config.yaml
activation: "swiglu"
tie_embeddings: false
lr_head: 0.00972
Each number is 128 + 24 x the weight over its row's rms, rounded and kept within 0 to 255. Layers, rows and columns count from 0. Numbers have three digits each. The size before them is the row's rms in percent of the matrix's.

# o: layer 2 attention output (transposed), 256x128, rms 0.061, rows 93-95,124-127, columns 0-127
# v: layer 2 attention value, 128x128, rms 0.0592, rows 61-63, columns 0-127
# q: layer 2 attention query, 256x128, rms 0.0635, rows 128-191, columns 0-127
# k: layer 2 attention key, 128x128, rms 0.0609, rows 64-94, columns 0-127
o124 096:092114117134118130114148138123121116149102082138160090104151120110099143104125076146139135097155143099100168178125106101152144131155103130111108139132117105113088114160116144117160108128112133092135109160139130122149144150094148106111130083084133141146148135154088143118120141147126101109152094112153118162164069143145147111181136186131139114150103082108140147097175145143100139148124
v61 097:136127116118155117152149140089125139141092197139128119102141166142080087133128104156158110134156101140142110142143150130074134158157164127116153096125150156141141149110102121101127101107120156100145142107156134124127160137150114188118135143124135118119177143121143130139129152160113107129124132143130146099150107141153092108136101126102111135144115159173170152065125069107116102087161
o93 097:129112083125112138114164139083083161166129115108090094147152130091120132124199125113153101126144148134093168076167128123113180120128132134146068090156140157148162119182129127080101140136147151142123113133159131125139129140157097143092151088137127109152133155135130162134157112141111109098123138124167164114123139144124114122126130112135146145097122126156153125139156117135135141166164
o125 093:136125138127145175093139105097111154172161152138119102088113141150139085129127105108191097148122148187137120140142124141147126144151107163097116122095140125079157162152128098147102119171149149088133115147091108100131130160103123129145136154134149118156118134119122118175112139132136121106088139139123116137120162144112108081124132109150133128090109129155143177173133119148189137147158
v62 088:151146157147151163135115113120186149118129137129168116141124106124142121111190130115098156143145127080124156141118177123110152122114126068173122101118130113124123127180109164137099106130149139128135080118128160117116161141125112110197097128115161138119092116143108092129110176115114149136125100147102132161129114153113133179146123123169153117132165125129101127152088151108162139109113
o94 098:112097170150118152138119183094124154093117129130109144168095122123098110123103146108149177067126117126133080155128118132128144125130147117105151141103106160139144136119131145137093100104148095133153145095065163116156124124107143132182119109110125135108157126127125101164082111134122146159114138122130149150126136073123144153159111115115098116130127165130062127170091119140090120113117
o126 081:115123101152143130132130172122130151125106143110149128104116116130113166107133142125115131111111090133106084082072104068141147103124138091119100079141133128130054116113101133109107125086109118157146118094133148160153128123108134104159112091109126119149085109101114138102132139134161153132153188114097162133162125137159117127144145158114113130149146179105126160116106138102106145092098
v63 101:113136176147110179129088113119117133151121111145118072167154109107111110114160141164079179144130106096141149143123132139089142143105156113156133152138104147096106153125136131167135150105139140105141134130164143131155148165152095131131114114186105140090110151160128129152149127104090118116137120108110108132156089120099145138150116146145112108143133135109104153151117175064155166104104
o95 101:120117155140120129155116159140138158130131125110125129190087150110123097128104154093161168082126094145077126151151106097114106165119131126112114127134119121138115113133154143136142116107162147143102113122073133133162134156110172127173080090135162133126112124147068110159114079156122124145143122131110122116146123123144121132150079138139150097098122127091093144127122129126148079150067
o127 100:102122101165096162095132144126144166148090136067140117106138109105088157086124123115175141125123103132113102140097091120118150120115123122101145062135155140144115093113106151125106115122138176127104123113099124137134158113107119118170097122086126133101091116125104145139116134135089160108153146117145168123154110093148110128128163146131114078114133103076089149137103142141170159121115
q128 086:128165152092119118106119130150105114131124139130157127107110134116110148127084114191150087133080155112120147078160138155111126155110120104141111116130162123168135109120141125131110080151138112201128107113132162123126149134116090108112139105109140147122135132098120130087140099167094124102118126116144140117143154134118178149137130111159094117069116073099117122156145147082113152170110
q160 123:203141131156153127093124124166110163109099155104164145163126098127146113101087080087163121087108148108100153089166102170135123117128124115172129112098121103144151114142121120118084122144122109171109101125133128107091114141159098096141106126103118173130128140103111118151151112139128128137114131089104151126159141152144144126144107109132135160107148122116095121164104174104100158136123
k64 079:135105098158165133155171157135145154105077127133097106125142127139146158129110091145133146147181120122179123125145146144093134094131131146142148081135111128107119164130159123105152149107140130119130131141114102169095159121133146108124135165155154077133089140198146138153111130080132140162123119106124171110167090126114120144130133150079153092151121156173119155105132132132119151123148
q129 075:114112168132122188143093101094121116140173130141109094111125106089141133154138140133165155113094137152110119173108114110104112112148147138149132094158117160084124073149131128133206142105135117094159145124114121104112141129112145150137151119120145126120106132110148154085114138191144134119151126148125123120151146086116111149105139134147134108179123131123130125123158079093155091111086
q161 086:122173110141116137171120139066147105154121143133132116097149110063144132116137165155146184101135129127130121150104145083105107145124121146122071127103098141140167095132077135127194155132153135098101128145151099124119149153136138140156132133130145114097122125139109156128108123111143108147140121153092187150090082121075098150107133154121152112132113128140150129110103122139121104121145
k65 075:172163144079122174114140159151108126131097124152142150120093145113138157155123115146091102141156128131157137111150125130116129107127077159119143181094143080159160126126182116146129151150113131157115122162122109092147081118122136096164134152152086143157136118123142068114134126163140139145091128142149131070103099127145167136124151131119132142102143129158133101118116132111158152116168
q130 090:115142076118138185122090094096118093129151160133120139092143138099143135155140080134116137102112080112131106158132111124159111143160133113147098086168149137130128112165118119120200099133108153092158116159165151086133143136105160162107147178122128125134173121139134133106116124114145089116101135130108139162116115122119101125124147123092129137127119130161124141067145134108153141097148
q162 099:113165121121157165184110116073109143141131149136123090119114088103125123126137131121146142122142120118148136156116135100055131148107095169122119098142103138102154119105160096099168144115138152111064149138128107126103156140130120146139157158151119118140117098099068160121115147174152137133092147185129130125128135127132111146113161155107137072120112142132127117118145157089125136133165
k66 093:140149128109114109114129150120080153125139104139149117140128121128141150123109125166106086137137146106155145101156156108087094098092106154114141138098134114135188149118169162139117133188161094140141119152163125082121143143131122088123151149169100112143109096098118167130123132141140107160063146125141113129104117171152171143085114123119146125142119124137127115175146094121081141098124
q131 079:145130158118095089103117102140137116166118086123121152092121118130139077105099142118134121137145127147110176097121143192106111083140114112142128102139104110079103146141137129139076118108136112130137136095109114167132144128178106112126092080136111109144108157131117139137164133188076161105118089109128133109183109112122123145152110133156139122104147124136128124161110092144152116163102
q163 095:159167092122091151124131136126197160164125120145115131129116124154114087148113128125138136111138141162106132118104147139111125109151127086148123149120152112150138119188151156119113128124106131167140083103152094133123115123102065138156106115099117103138124115122107084107146146153095143114112082088099103122174145153146102114144087150122123145102171084113108149147102133135121153164096
k67 091:175096213158095113112103116165116110139134136119129106148134129174101123121154113127113140113105169166119129111096116123135132145149135092126115152123132119082096090104107175133125128134111122115147108117105150130150091101141128110116099092104141156108127111135106127118176134106107173110171083119128085125154122073101141110164118158118104160131162092144120124169142106136132134119109
q132 086:142118141158128097119168127158153102168096113115122179103125139192135094121144119137155134134141146175105171101143103176126119127160092076123134097105095141091117139141137111153109115135113103133141127093081135158147108099134114113120079079121115113125131134120116131142172139139115175152091101082115144096147122111116134126141108136137113174097135123130116165160129113124134087156124
q164 094:172166147161103152120122144145173148147148120171110150114105126147129115114134085128142111112155147160119151126137156170130119114156121095142140153129126099140105119181136182124116107114094128126204100100090123144165114131102092126139110112120102129169104142124119112116133130139102116102137097088087106124171167118125097093130091151139100126119142099111124162157160108136109151128090
k68 098:152105159164088119118147110188136121164157119124131121121153127196111105124098104144104135124109163162128125126124102160157146143139109127089155123127126118145109107122121175162103126136088073125159130087095158128129117109100147111117095080099132147129098134126133126120136110134093161124141107131127145132167144118119106088203124165137110169126166117122129153154150113151147146132101
q133 095:150118134133159116140113130169174087153112155083084125128114118154109117119140112117133149149127163168104163130134117159155100136134127112096116152153135140147147106114101165136126154109107103104129109084118105158164120122133132113150094111105114119139131153099143102158175122146121135161167120106119113128165129103152121079186102117132065120096178108141105160139142145134133107163082
q165 098:120122124171171148102138169175085141121125131112134116090102109166143120117176097103111150137120159191121169103165126146132119121114137136106138152106119085149123138108121191111135168098116101105167123134151129135147108128126139089112092140116108179117133166164105089117138138105150151139135127099111153101154126106101132104139120134101096177148176155145139129125134120115134106137109
k69 088:116125148121146133097095094124179100153169148149140145054134115152106103119124131140139115136093132148123143154084107151144097149138178114101102142119131131130132119119094147160134112085099114106145137125110119134154104100131097130152130097088093141137144145123156102155167145146112116072153102135137089091142166134137097134169118121142050122107138099123140136117083117131123105129109
q134 092:093130087082167133146124141136132185111132143119114107175121131127134163136147150126116099104142101076159096130132134078123173107107130147136119106118193179181125117149120101108140130128133149122144132151134116114097159162120151171109142171147154137123122096133140157121078095120127103137135151146105150169114170149134142141088110136117157128128123129097136130100170147106127149134157
q166 096:089115142115141107150131128118107144084137136102111151158145182108121154159119158138116118110108099070163131151132106102129134169118127182140143118107123136131131138083127099119120144142158141130073184130126141081091131129146164126114131159145127120124162124133155175133119126122146092151118160156154128142106109097154125140111178130087127121153085162121123117119163147101140124078175
k70 101:109172112101132127146097132073113148088121107130128143135127121090157170142141119145167107150150108094114131115144160093089136082116094150118102143133133145151148148161153079111132154147167153138099137175100100130106156143117115132137162153175147114101119129149116136134083159116154118152116159154145144140109118153112134148061136119129152099117070138108140125113129125085133103127153
q135 093:118121137070122142139136135112146086144122105166144115135148116115124115121158125160131124106104165097072152168128137152108137129129140096071134090123161150106131079133149129140169094095084119156161125100042104133171124100098149163132105085155173116118146108148158106125133137152126133123125100140144121115150132129076120116127129165130155126103123116153118141135148137144138102135124
q167 090:156115123130129086158134131152096121149111109152130096098135125133114112115142132166155154114081142120110186177149125121174138163104110105111093138177108084153113111110143128141103121067098143140172125118120139148127161147142113106096093091118189109109132160108126110130095136134150115110122153126145110117134140137081120098110109145142141108134143132119125165144130108108182075136100
k71 071:120123113160124129130138133112102116127176114147100186136121105140090092128134134158095138126080137149142086162124134103182104160155087153149120130116101145089126118168153161144110090124128098125139115116099118142146131127091146152110111130116125135165148095113151142123161081111080144113175087140110159098113158129123109121147139150125117164153121109142152127134159172143187128125098
q136 110:107123115110116103135166094100107145087151137110119137126152130095115127143104153090134121149128110125165149152116151135172109154131109134113117140159137117085118132101135077119140136138166130124100164161165147106076132144129164147105157158154130104109155137132128145136114148134162110097087179148145123123086095177134124190104095131135147152156098184139130137142126092114170118113142
q168 100:130116108081128105102149116126122125102110135119139115137134140127099154115130102100147085132111120128118145163174175101144115137142115160144124131151136085135119168104149081131143100134148136124112150147185137149093153145117143119082136138167117133107148136171142169095111138134150114147107165154136116132115095146129130196071108139128183159152078137131166128125150126146113123141181
k72 147:128124096084149143126157116096121148100143142120120127118133127075157131133137138128143122142130096100146133134119131116120125123099134149138133119130120154125139119115153062111144142114197151120120168164152140105075154170140145140117155178173167151133137125123117147134073132123140108177090161156150141143091135117134125140075129107115158096153093181123128124136119075117114129121173
q137 105:079123121131147097104166094100051140118147122140108144129095161146122112153101139158166097124141109133151119141094154128150115121117146146117170120151130133115113111101106100169087110142173134118130141192157154100078092163110130107101144134107146138120155119148123138148120139135135109111096170102127097151115147155165129158126117124131135127151084154091129127147150086143118173129144
q169 118:151128108138120103099137127124143147126133127089102157145108189166101115144154164120149082138108094105097158126149097110103149084111146151120154063103131139144143153173092141120107146146114113144064113170105101167111130128097140126120155089106126108113117138097160148119146123108125130135110096135124128146088144152117119139111167148169176088128133131098120110097148128108103146117122
k73 083:148172166120121139136139120091123136126143118167109100083131121082144135140104161159110105162138094128165135133117145101102157136172120140087102192114108121167146120144120078123111097166145114140151155152158132118135112128119105144129159156157140136192114121121124141136071155153123121151121137109137129149099131177156149101117130100119130170113096099164117095144126101124113154100133
q138 104:132118124159098126104140136085074157094151139159126152128103140105146121141118151138145160137172122102122148146092103158098169109127160119173183126146087137154104146113097111134110140153141120109164104120113168110087085134142110140101192158153142139129122111119153125126150088066111124123117101125118148129117131171161082121112135105119147162147116136135117091124154145157111148139126
q170 107:130097145133090112132110162098096080152128124159115139147162140117137174144079149155103155124131117112097096103154086131091154088130147126126094124095125146146126158145097126142137140143128125138154115112135126150138122111127148156153112135151143102152081103141171163138148068119109129143159110152089132135166157144093150139166156128138128146098158073144169158077127152121117143120132
k74 107:099225141106137132122150140095098132139089143115162139153086100133115120138121130060119163103123112122168081126133127123130125127164144162160115116123138125150112134169107143141093098117127126126120087117154104127144108125143166154143116105142142127128117137145118157135138133103144119150150100119149166136167117148152136147139124143100144134143102137122109157125182193091130165177130
q139 114:132144101113138148123162149125138162099126149128118141117108127096153148166110138132135097147124139112149125108096108110143130089081133156155138149118198089158128103116172130119115138124164116119154178148130150102090099170147103111136098208148119137137171145114135131146073095173136119112109190160114120111111116151139129137108123137139137147125094134139153140160137137131112166154133
q171 100:110139144107130141152138183124143152095074141124077152133098107098135180115119118085138170105137150129074108126177107089117135100087121128151140129125175123143102153148149104101120113109133126121132121100129141136174110136138124129113150127129141131118092099103127129153114116123117138148141121106065133102159099124128160148110138123181150161146124126154116100125148141093189139164093
k75 077:120129085126149107125113115149117134130143118130105041155139157151153145139156104154127118141158116081139119096151160134130145101113107127142145119118137145126122104155138149116095137151122179123117115129154154132120146138141111101139146140176145149111103148186112148178110133127157148087132139078151124139129146081118128188092099089130183115121081116139092155123157129158110117126128
q140 138:108085156161120095100167102116128153088165144098127143125136169098164107158084126102155119154113104115108154082161156121146106124112137136116165088138090131094127136073118100112120135147161137117103164178144129095140134130130136099122142148166129115112160142148138152142149151085143130154093140139127141127119114106130153173104106095147146112136108170143105122134111072137132106109155
q172 115:112105137101086132131128143142077113106123139146133171132158130128125158098111067165107177136130163143164177159150135171126113174146109123105145168110127120118102140083132168136138114125115135099187157119151125112149142135130131143113122156185109118143136151126102160131135099144119086133166163107081141137152129156137158113147136130129106143136096115168149155159150117138125150096116
k76 095:127148106130118107087133098130162116144131142134120124122150103093134124107132109134156136125124112077124177132145133150103096166109120176098116105124157100091179135134139150173100155142173149140116165132171150137077133158135125091114144158160126160100139138140140093116153131109104088162106151173141154152078114117134127153150156150120138101110151155100100142123097102118101119136169
q141 092:127166119158119092139119113151124137139143110130094141172161151106122105138100105158126090151094114122132138102131121117116126107130161158124157117102197101160120126099135119115082116107148104164142119180122177130084124130117120124128116159137144104122143165144167112129110133153093175091131138123142093128082089103114129122114156129172138112121095135094132114115118104175115176088147
q173 104:131098153133164087123172086141095096156143129096180099096126136128132072117122141162139110187093116147149126169132130160132107171153154117126143127127124146080105140092130124118159126130133144167136146136126170127093163114125136136104120102167144120140155159105100130117114161167144145113133140127122091161101100125133173147131090143131130122108083152146106102120116105156122172114138
k77 091:133095144112123128087105101145108130122148082123144120109110114107146139151122137162104101160125115104143161123150139098107121163098095139165156129164086094134180111140152119120151121158132156134093156124143142143159147166150074116110133135094093129167121148113102095141112104145122123106096185105081137152133143092121176155130158128169127147128181134144102100159125112107144111120124
q142 103:124115149134098084141136134155140096169134146156088127135155118168077102131134123143118153103114134156081153145093108145153103178138149104119084147139115152126109106119139115168142133115087114123133132077113112158166138110127148137112077077086157110119143146120159106091123124151164140100174099116131116130168127129104093108153151145151109112115153113120136171100121119116114093117097
q174 095:118111151169113100106106098153137108190136103114123128113093127162127093070101143130129185118142126158114101149117132167161105135113144077150118099137080119090120122154104149124140139124101140091110154075138137130191138120146137125148103097098125141109134100123142145123164105130111148152142111123124107132132165117155109084167122167131111123129153137102110171094138136126147121092108
k78 087:132133135151116121140117160104090115190120139153110080107128112130114125149159129163114126140136096174135167138124151137121086117132139139113106142155085140090141133100138159105195149101125093168134121109136179175195135119130137115145122112122132116143111135120113120183116142131115145120118117146092156132125089118114116125147151101117072132150184138175156107109133135119151128120098
q143 095:146079083144142118095122120111128128149099134130144114099140145127170138077093107062108156153135121112106109118089165121128148135132117108170095121117098146107135154166091147147104119137108121112106169123152144138140115122115160120141100099093159120093152103112117173103133178104133141158158109127081112145126122123112095126147147120141094141112121120115137160081126132068093104134151
q175 089:157147134159109083106132112123136118144071154108134168178129124121126105142124165139126169125109136127128108135128143135117136106097102093164099134134127137102102132121066117110145110120083085127106089082132123142155109121121164171158120135119150091140123075116173156127154122105071160159135115158140135140145160118117120133166177108125160131133148095112109148137101149143114130161148
k79 118:109138124144123132174115136123140108164115098157096071156126129135105157125139117149096140113140097112079121114150120108113133114104150123092104106122140114115106118140120137105154140088081092135196095097097180161172106134104084150123103153146154084137095143164157093144132118158159124115158148173119156146147103116098124112105141117141130120105118101114138141099120134125127098143089
q144 075:142126118113148088099120120114100140153120103153173150142095131123116096105080130133143134148101171126130124102141149167107098124134128152160172106158138114120095136166133132117093154102110099147162164090156132141090138152142127136135101138109123097122135107174108144085161083152114111120096131106109127119156094077153178146133057133148137130089145113102121117140113120091127139145138
q176 076:172134101124145137131172119130108168097172151138134107141157160110070085142128150161179092125139147119131157135143151148165153107097114158162164117104136090127098098132181096090094123124148097154139138108120152150133151103123141127080140140137112094116123133108153153115098144108137082113149158134133138109120156112098147141128113081151146142140082141109119133156114164141148124155136
k80 064:155076102134119147113096127142121078124131153070112127137117095143149145161118083128131163117117134117117124104116138129147140144160167076119135075143148146163095145161095116097103109130144122120131052104111138120125130137131180128105143110148125119125128147165136171195132166158117152121165114098124095115157150161108114134089127146145132115124124102118144116115107113126159159130117
q145 122:098095113130143134144141110147147183152081131119115140153148103136162156099151164107105146127165112155163119093099135142090121145155150113110108102144099150093139158128136122132153155105171184160122123128159117141120141099115122127117183137150115132140120111136118119158107179117144134111176167144165115127076101148135122112139153128072091125118119133143142135154160090147084140134142
q177 114:113103135132091126128103146142144087152111071132122111153135110123082152135135134160078169151138139136104141112156167120135109123139112114129086145145115083131101146127112133156131101120115147121143067096155105169154142127155168140131118094167172127118096148139143087113141145078096152128185115111120134107142089107073113133142139164113114151147164094118133113101133123129123095134116
k81 089:140083101104152137179096139120112141101142112136152141132113128090117167124117146104120173104112137139143089126141090126076139112115147153135108103112122117154099113128166083098138122081109113109105134100082079127148099092141187161140098149112152144123105145139123145135132115137121150160170120186129147118164144095170132116130136112121137136161136137160124103096132118108149096158156
q146 078:123104152147166145195140127160130133116124152113112091130134101108131135123142146124116143080110160151127094131116095091111166181135136123102134121114106148153166108110111099120170147131107129129104133115076116126133115134093135130128144134120134148120099108106132097116106191080159123158199136143099140109077118143146127109118157105073132149136121163158124114110088109145104123117150
q178 079:123112152132130126135088132131100060131148128134113080085117127102157132161122123122119169088103132143100121130154123150127081147141139153087083113167080143121131102107117116146194115163106151128149150143151127136158125123116174131123154111158121170107112151168137117108124136108162138142131125117129141106141075106111129112117125118110148139159109137149164118091085085145154112078136
k82 086:140121070113144135181135158132122161102175126115121141140139109115117144117067120123105131121173148089156144161161118164131140108142092126134117139124104101126130145116166100087131141056128117097122132110085099135125132130153158112131091158093154105131103163145145171164116089131118126166107146127123158136124146094153126141105134127131131104152133153153132150105145145138120165185150
q147 075:109123057144135153116077145087092114140137125147102152100135154107130131158105140113099125128099092109164116102146099146145078081124134140176121075128113076156094150136134109058128125124143145138110119148147142105153187143145143146134119132125130121166106134136129122112113103113083114108120149160094135137139129156136141131127142153127123144123112145157106084079126126119156126131163
q179 098:125110122106122127178146168122132124116122114115083135158154141072104161158126136130107126132116133086126153134199116131128130132159082151172094121133134125146086102107185090078151126135153133164110119137153102155124142125147153128109133137146145094125156178091137190149107154148128111131121165149097175100126156145111144147141106139119132125133099150126155147104137143122133127150156
k83 080:114175135103121137082115112140136127109088133131170120142159164171133156142141128169116098118123096113169149112145121095079146118130135133145127106132114102117159123125138089169130159129168126124121129173160127102072150136112155117123174148127105116148160125131126145092160144131144132167058137165117166125123120148147146153128118109102155065111117107118124125134145144086116124114170
q148 072:110125108126095128159114158074120127088143167156154123110107145094115107181104160140155157134137134107104130162173164106141119066122128147121111191161104111117130166116124138122150130130180108115122137153151150166143120148119151134147159120148173161129131107146150142122079139161115108132101121136077145114077132142145116145099089123139090094153127130114143117111107124105128123133143
q180 080:129121157149161155138106111097092119106155133128105167138102161097150127145156132152097145119149118129135125099138122144141161129124123175164139123113124141138131127140077109080112171128146143086082135160110112121139146097108139137136128162141146137166175086152145159144121117146188116122116152156114193124137136127101087129117165120093103152123133168142093117102096124114164130114176
k84 079:148181087113113175165147139112088126082120165154153183139119163094128140189136138094133100101108116118108125115137146105125104113127140151120144148112144108139144125141140117126121137123140153134128146149113129142123102138141140135138120181193118088110170131110142144104156150168160123116108098108113150148079118157144143108100141131115144091091124174106123080113134142144128165113163
q149 083:120109121131115087102170110124136085130133099133149114116141126134091103088136111158148106155158164162086147120135158134151149108148117095138130152114166163128133159106131151177118091162135092119141124100093153109138062136121113140124111075168116134151108118136140143082151152130081158143087090122125127124116103116086173141129139144151116093095105118099127140168150138110123126129123
q181 094:142156162129116122081163121126147142123133134128125182149132129147122099090140106138141126128156159148111135129089127167132160139136129081144177144110126124117149121169081177110077106112119138117139109111128117116138070152090079125160096122130145144125121112129107094113161128122093167121135068118101109143149155103126106115100121112151117141098147064118086123160129115156128137131102
k85 086:160126177172086125142149128166122129150117142113078168117109152142103125152121108155100105115133143146092123104137144149147136108160135102121143127109129129117110132109107173161100120171151118080134107102134167153152095126104090085114118136090096095144111112105116107146170116116147148106146105081104135112129118146155132089163139109155114152113175086120129127125106130168152127102086
q150 104:145108178135149123142102138181127125144139149115123110142122074169106097090150142081136132119126134169126094145075109115123104159116127097135127157110122138136131124145099189118129141122071092143135114079133146153142110125140115149146112121081129133102127140106134105142148108126147123127169090121118109132147198110136123079179134126119098167103141107123123133128132161146121134149078
q182 083:142147113154182157124106134134096142153068143119127164135126092155124114089180163106142154100131152177145112149125084128127147149131147126136107118114116148119137141137101176143124117110110094145083135097103113134162085117119124118169121108102135158098121121147107110122176151085196135140147081134150112112161160114126113129143113123138110144150154124087128134126135175116103136146108
k86 078:131140185114117151121130133171141095157140130161179125095143100176113128123124098143119132148142168137143157131111075165154118116135144096113153146098130134111132139114086192122130094150122112082162126097156146142150111118136118122140095100092120120135127151126097137140137158125126159086153087111138082131182142100108117088156128118147085133130147088127148140146133153156119134133098
q151 086:101108150145125124169162125138129156076132110128123123086124160159165141115099135097158150093111138133135114157130165087169122107135095131152159143086086157095134091145115152158128118152117142110148143138140162124150086119064124120141129132156120128117160102138116113155161167126171139150168110099112078106152167122130132158149114103107110152127126136141122167151128085131131152096142
q183 093:106107116133139093092118121141101139101150114147141142111149177157129086125123162146142108107127131128154193135109167167096100133141120115130144114133099109119078112161159178140114101139126142068154163134120123126116129120091095129112088128101126134169142135118149124147130132147114095100115140109107066131129160130131098088093099135141126130114132156078127180114143078161130133117119
k87 082:144178099151124117146167123142123098200106114149113122116135100169106126130130140193118094144100137137120116137158147132114111132087087128093150129133128066111117114116141150150128139082134140145164135114134144145097115152122116111091114142138104101143121111109148130180179091149098126113142122127117169123096136138144096118164127175147151095108142118093142160137164132171145125123150
q152 102:111145081134120125111099136085095140119137106095141123146125111094158151155131120093124122187128108076148114169172144103145159119134122181109128106151102151127119112103094116161115128138159139101111147169149103115126112144105151092148157155120151143116140114119110157141113134128161095155133140115139149133095149110141123193105143142106134106167153178126127135091159122137163093100166
q184 135:101123086097118098092138094102125129072159138101159130112150167103124104150124130143104114176109112100137144130122139147157139141121127179136134124144147124109123137103116113139122121144180153099107166173157115096096148149138131117108143162131149114111163141160122133125116123139139096135068172151152136158054098132130136161102140117111132128147099175123125120109116102166114127114174
k88 085:157147140118125131113161109125144141131127127138144176114118123097141120148140139153104090146140096108103152104102165103098109105068134189092123144134104094158160122144101040114135136139149162134165118172148127130103153154133136140100138173146127144109148091117134114136116166146133141141094139149097116150097092109122119134097166105117133119091116121095122127128114102126104123073152
q153 113:109151097144119158168151128116161087160127117123127085163102121135133125166105106139126133114137126155103094118117134100099145103101146102142116149096193104145138137111159132141136142110153108119121147163094126108142079186080137115129099162091165101090169110134145143129094091209148146119156126135126152118114134127105129111131137147143112118118114151092149141131101135119103163146118
q185 096:116147087123136155122115110156113146124154139141130132067111126114102122106156130125167162140125152164153142141105137113195113100139112114075157157135103101136149108105176121148119152128161121123134141169132142154141088126119086110106151114080138173131155152128117104106098135133145083110091116107117110092116110119141097126140087153111098165130123173136166106137147099117175121108127
k89 133:142126076125155132150153058139093110104120109146112072135151148095126165168133092160130083154110125094098104120167135146154136113120129146096139110125122140109138090106121100096160158111133127116147142171087164120152120102118116126126124178163137132120110151168130134184117132154154153092110193138144121139122106081123126138109140122137146132126074130129128134146130116154125127136123
q154 104:135136122145099115121125137132122086128125117109153142108116181148115115151076134148117105170119147128139153178159122140149079161121137155077133152137106103091130110088137121150114140152136147107118198165136092134151125147120173098124119126116131112129143161121172110096119133167154094127136151139139130115118089141142141163124143160146094124160151162152143115125131071141144110065140
q186 087:121122118147109084124140104100099156118135145091166123132124150116138111107158108145148124197135146134132131137155137112181081130138135137110108126157144115104134148086111152139149141150149132124134116155201107108125120136156124070162124136136100114131172125127103128147106126116110050155111150159111129178080129165126108147142128148134092163144120152153104137153120098158136145110148
k90 119:143136110146133148094107110102127115153153120140122124121124141108132116105183136185098119175117080132118152114092143138107099123118170162094112144143138130097131132090144115146181171140139106152111152157155172125107153125125132084138122156155096155125170106131137110135100124148135140113096123150113157142082077154099137129117145143065142080123140135141122097105131106112097140088132
q155 108:140097150097157104133119096137146094130173143118143124099160103117107116122180176097136129146125123134141109080112157154115159121145085103118122108173134134098135117141108156126141128106140106135107124119167155181168132098112138118122109098132181129147144149126129138135138159148135105082145088149133085124133121091067179149141133107178165081104138136131130157109130125120111130150132
q187 094:144066083161099130146119116134117119112124152102138119145206120111105132128172122114161185153144160120117129123115106152135142144134110058138115126148124115112109116144147152108131120118097124146104106096119102175159145108149146151164131098143171119110126166132134153143122089091115144089166097102162116123165122093104103134150098133121168107121113125117136138125107130120138116144082
k91 122:137086159114100135107128128176138125146112125131104164112162105106162136113130137147135144114114111081129199111150132144130128158130097106130130091117099112116131120164105115104122115134121169116132142103133081136118162124130128118109130108141134113138109142135118123129153141099093123140134133159135111119153144098114120092181205118150094132094194110121108136140083111180147062138140
q156 099:098112134107118104133133106141107135095163159113146101124076082124089096134128142117139152074108122148134100127173122149170142106146121122135140134154131158147140146152116119110116124124138139177167086103113166198074147104136143122115116124131142120127158143114131125120135135109092080121159115109122120139121164129144156121150083137084140112093112122092125128165136120109081182160110
q188 096:148128134101125127133159088125097109162122091127148131119124136093128097139154147129138104175133132120150135139111146125150107100165117120120119145132130130120160111103115104129124154145156155155164105148124117099091144191106109144080129155137146144056140147122096119080121105163119072081174152114138105135096132093121116133127110124141126115107086149101160113144086107167115171120157
k92 111:113112131103135110107128151135122136088116159114187152114126103105168122125101134068115144145143143137132129128119097134138112141149152146129135132127117146109152115094100111129082118111184127070114171159151119133063129126133147120111149134112143124156135143121085109092095183132140095136111150106159081126189132123144113126116086136138108154114105161132109106151163082109115112107154
q157 093:144101113103106166154114133093107122120146169108124107116089133129106153107170121150135128087179161129118154139138107114162111153087120117114123100148112140118132149124122169133165124184104171113119117083137097110129140127151113133147150135153071146133094125133113120148126144087140143155127136119151170115137138146162091123121088135070160176120142118123110086175127136135164090144114
q189 092:132124083120087133135117154145151168095140141137084124122108133153100158167143117122128094098136128137098093139146130106141116103119105121101146136108116095145119141181152150133062134132131130107123119125104074104139118132105164041084114105104127179107144156107108139114140153135156110144157141114097138148135157122134085102116135154112124104156135105131160141138181148101125106116117
k93 114:136144097123157133120149143108137136113124158128100161126125141155132121133126101108144133148125134156175090130066075151137133113152140140120121134119151164110132166102135122154134136134166112093143145132146146118100088107122149096106148137131126169115178124117149129093096147109192103144115096119154121097113181205144104126104087145109154142145101143109166148133133122086134164130148
q158 107:180113126095111151134106096144090088119104147108122078121066137142086129150124120138131113098141118145106128136145116130146114128121159170099114141146133124096135194136118122112187161150144152157124162111082097134107169144170149117123109115154123131137112152130093115135117153174149110105130162117168145118119129160166133138126103124120127134134110124112119084171138111069103120138106
q190 081:159153075060095130148145140082106135155093105115102118145117099134110126134082100100123132114161106159117138130109155087168087087117133124100086136119140140140153161125133136158124134128146125145109112139175037152111095152135174117145119113118139139087140132124146128135146120121127136156143154127099121124100133156143091145151122148102157130151150118144141153111163137095118104127124
k94 129:154136133141128132126077120103149106132104156128115106128108144166136126137125123101148127156150111182134128104086093146130119148138156103129117121137149153094132092068119140125145144147130098122074146116163148130113161101134151081123140118125120121107138136116116122088064165136198127147102099119160112126168109148108112120103067152115140121161084132145145090099129119083109132150126
q159 139:144107140137129150126117145146154121145113139175128107140162112140142149071157126121118179102128150150072125076099135129109142154101120082154113108092135138153105135133128168094160140113086116120142109072110155137173145111131117138140107141128124146110108111155154131109145106071124175112157087158118167117164092111085125117133140105137127149125150115152129149114114168130125079114124
q191 106:118145166131126178139139131128124091163049144141153104119119098106135141140156132140105154101111123146142088095065126107074144152144131113085102157113147167126138083124103100136163162126137114136125103112124171125140105109110102145172126155120092109151097097131098148122117126108101145108159102148145137132134120153144165111175129136103127135132122096138143130143107183141101112137108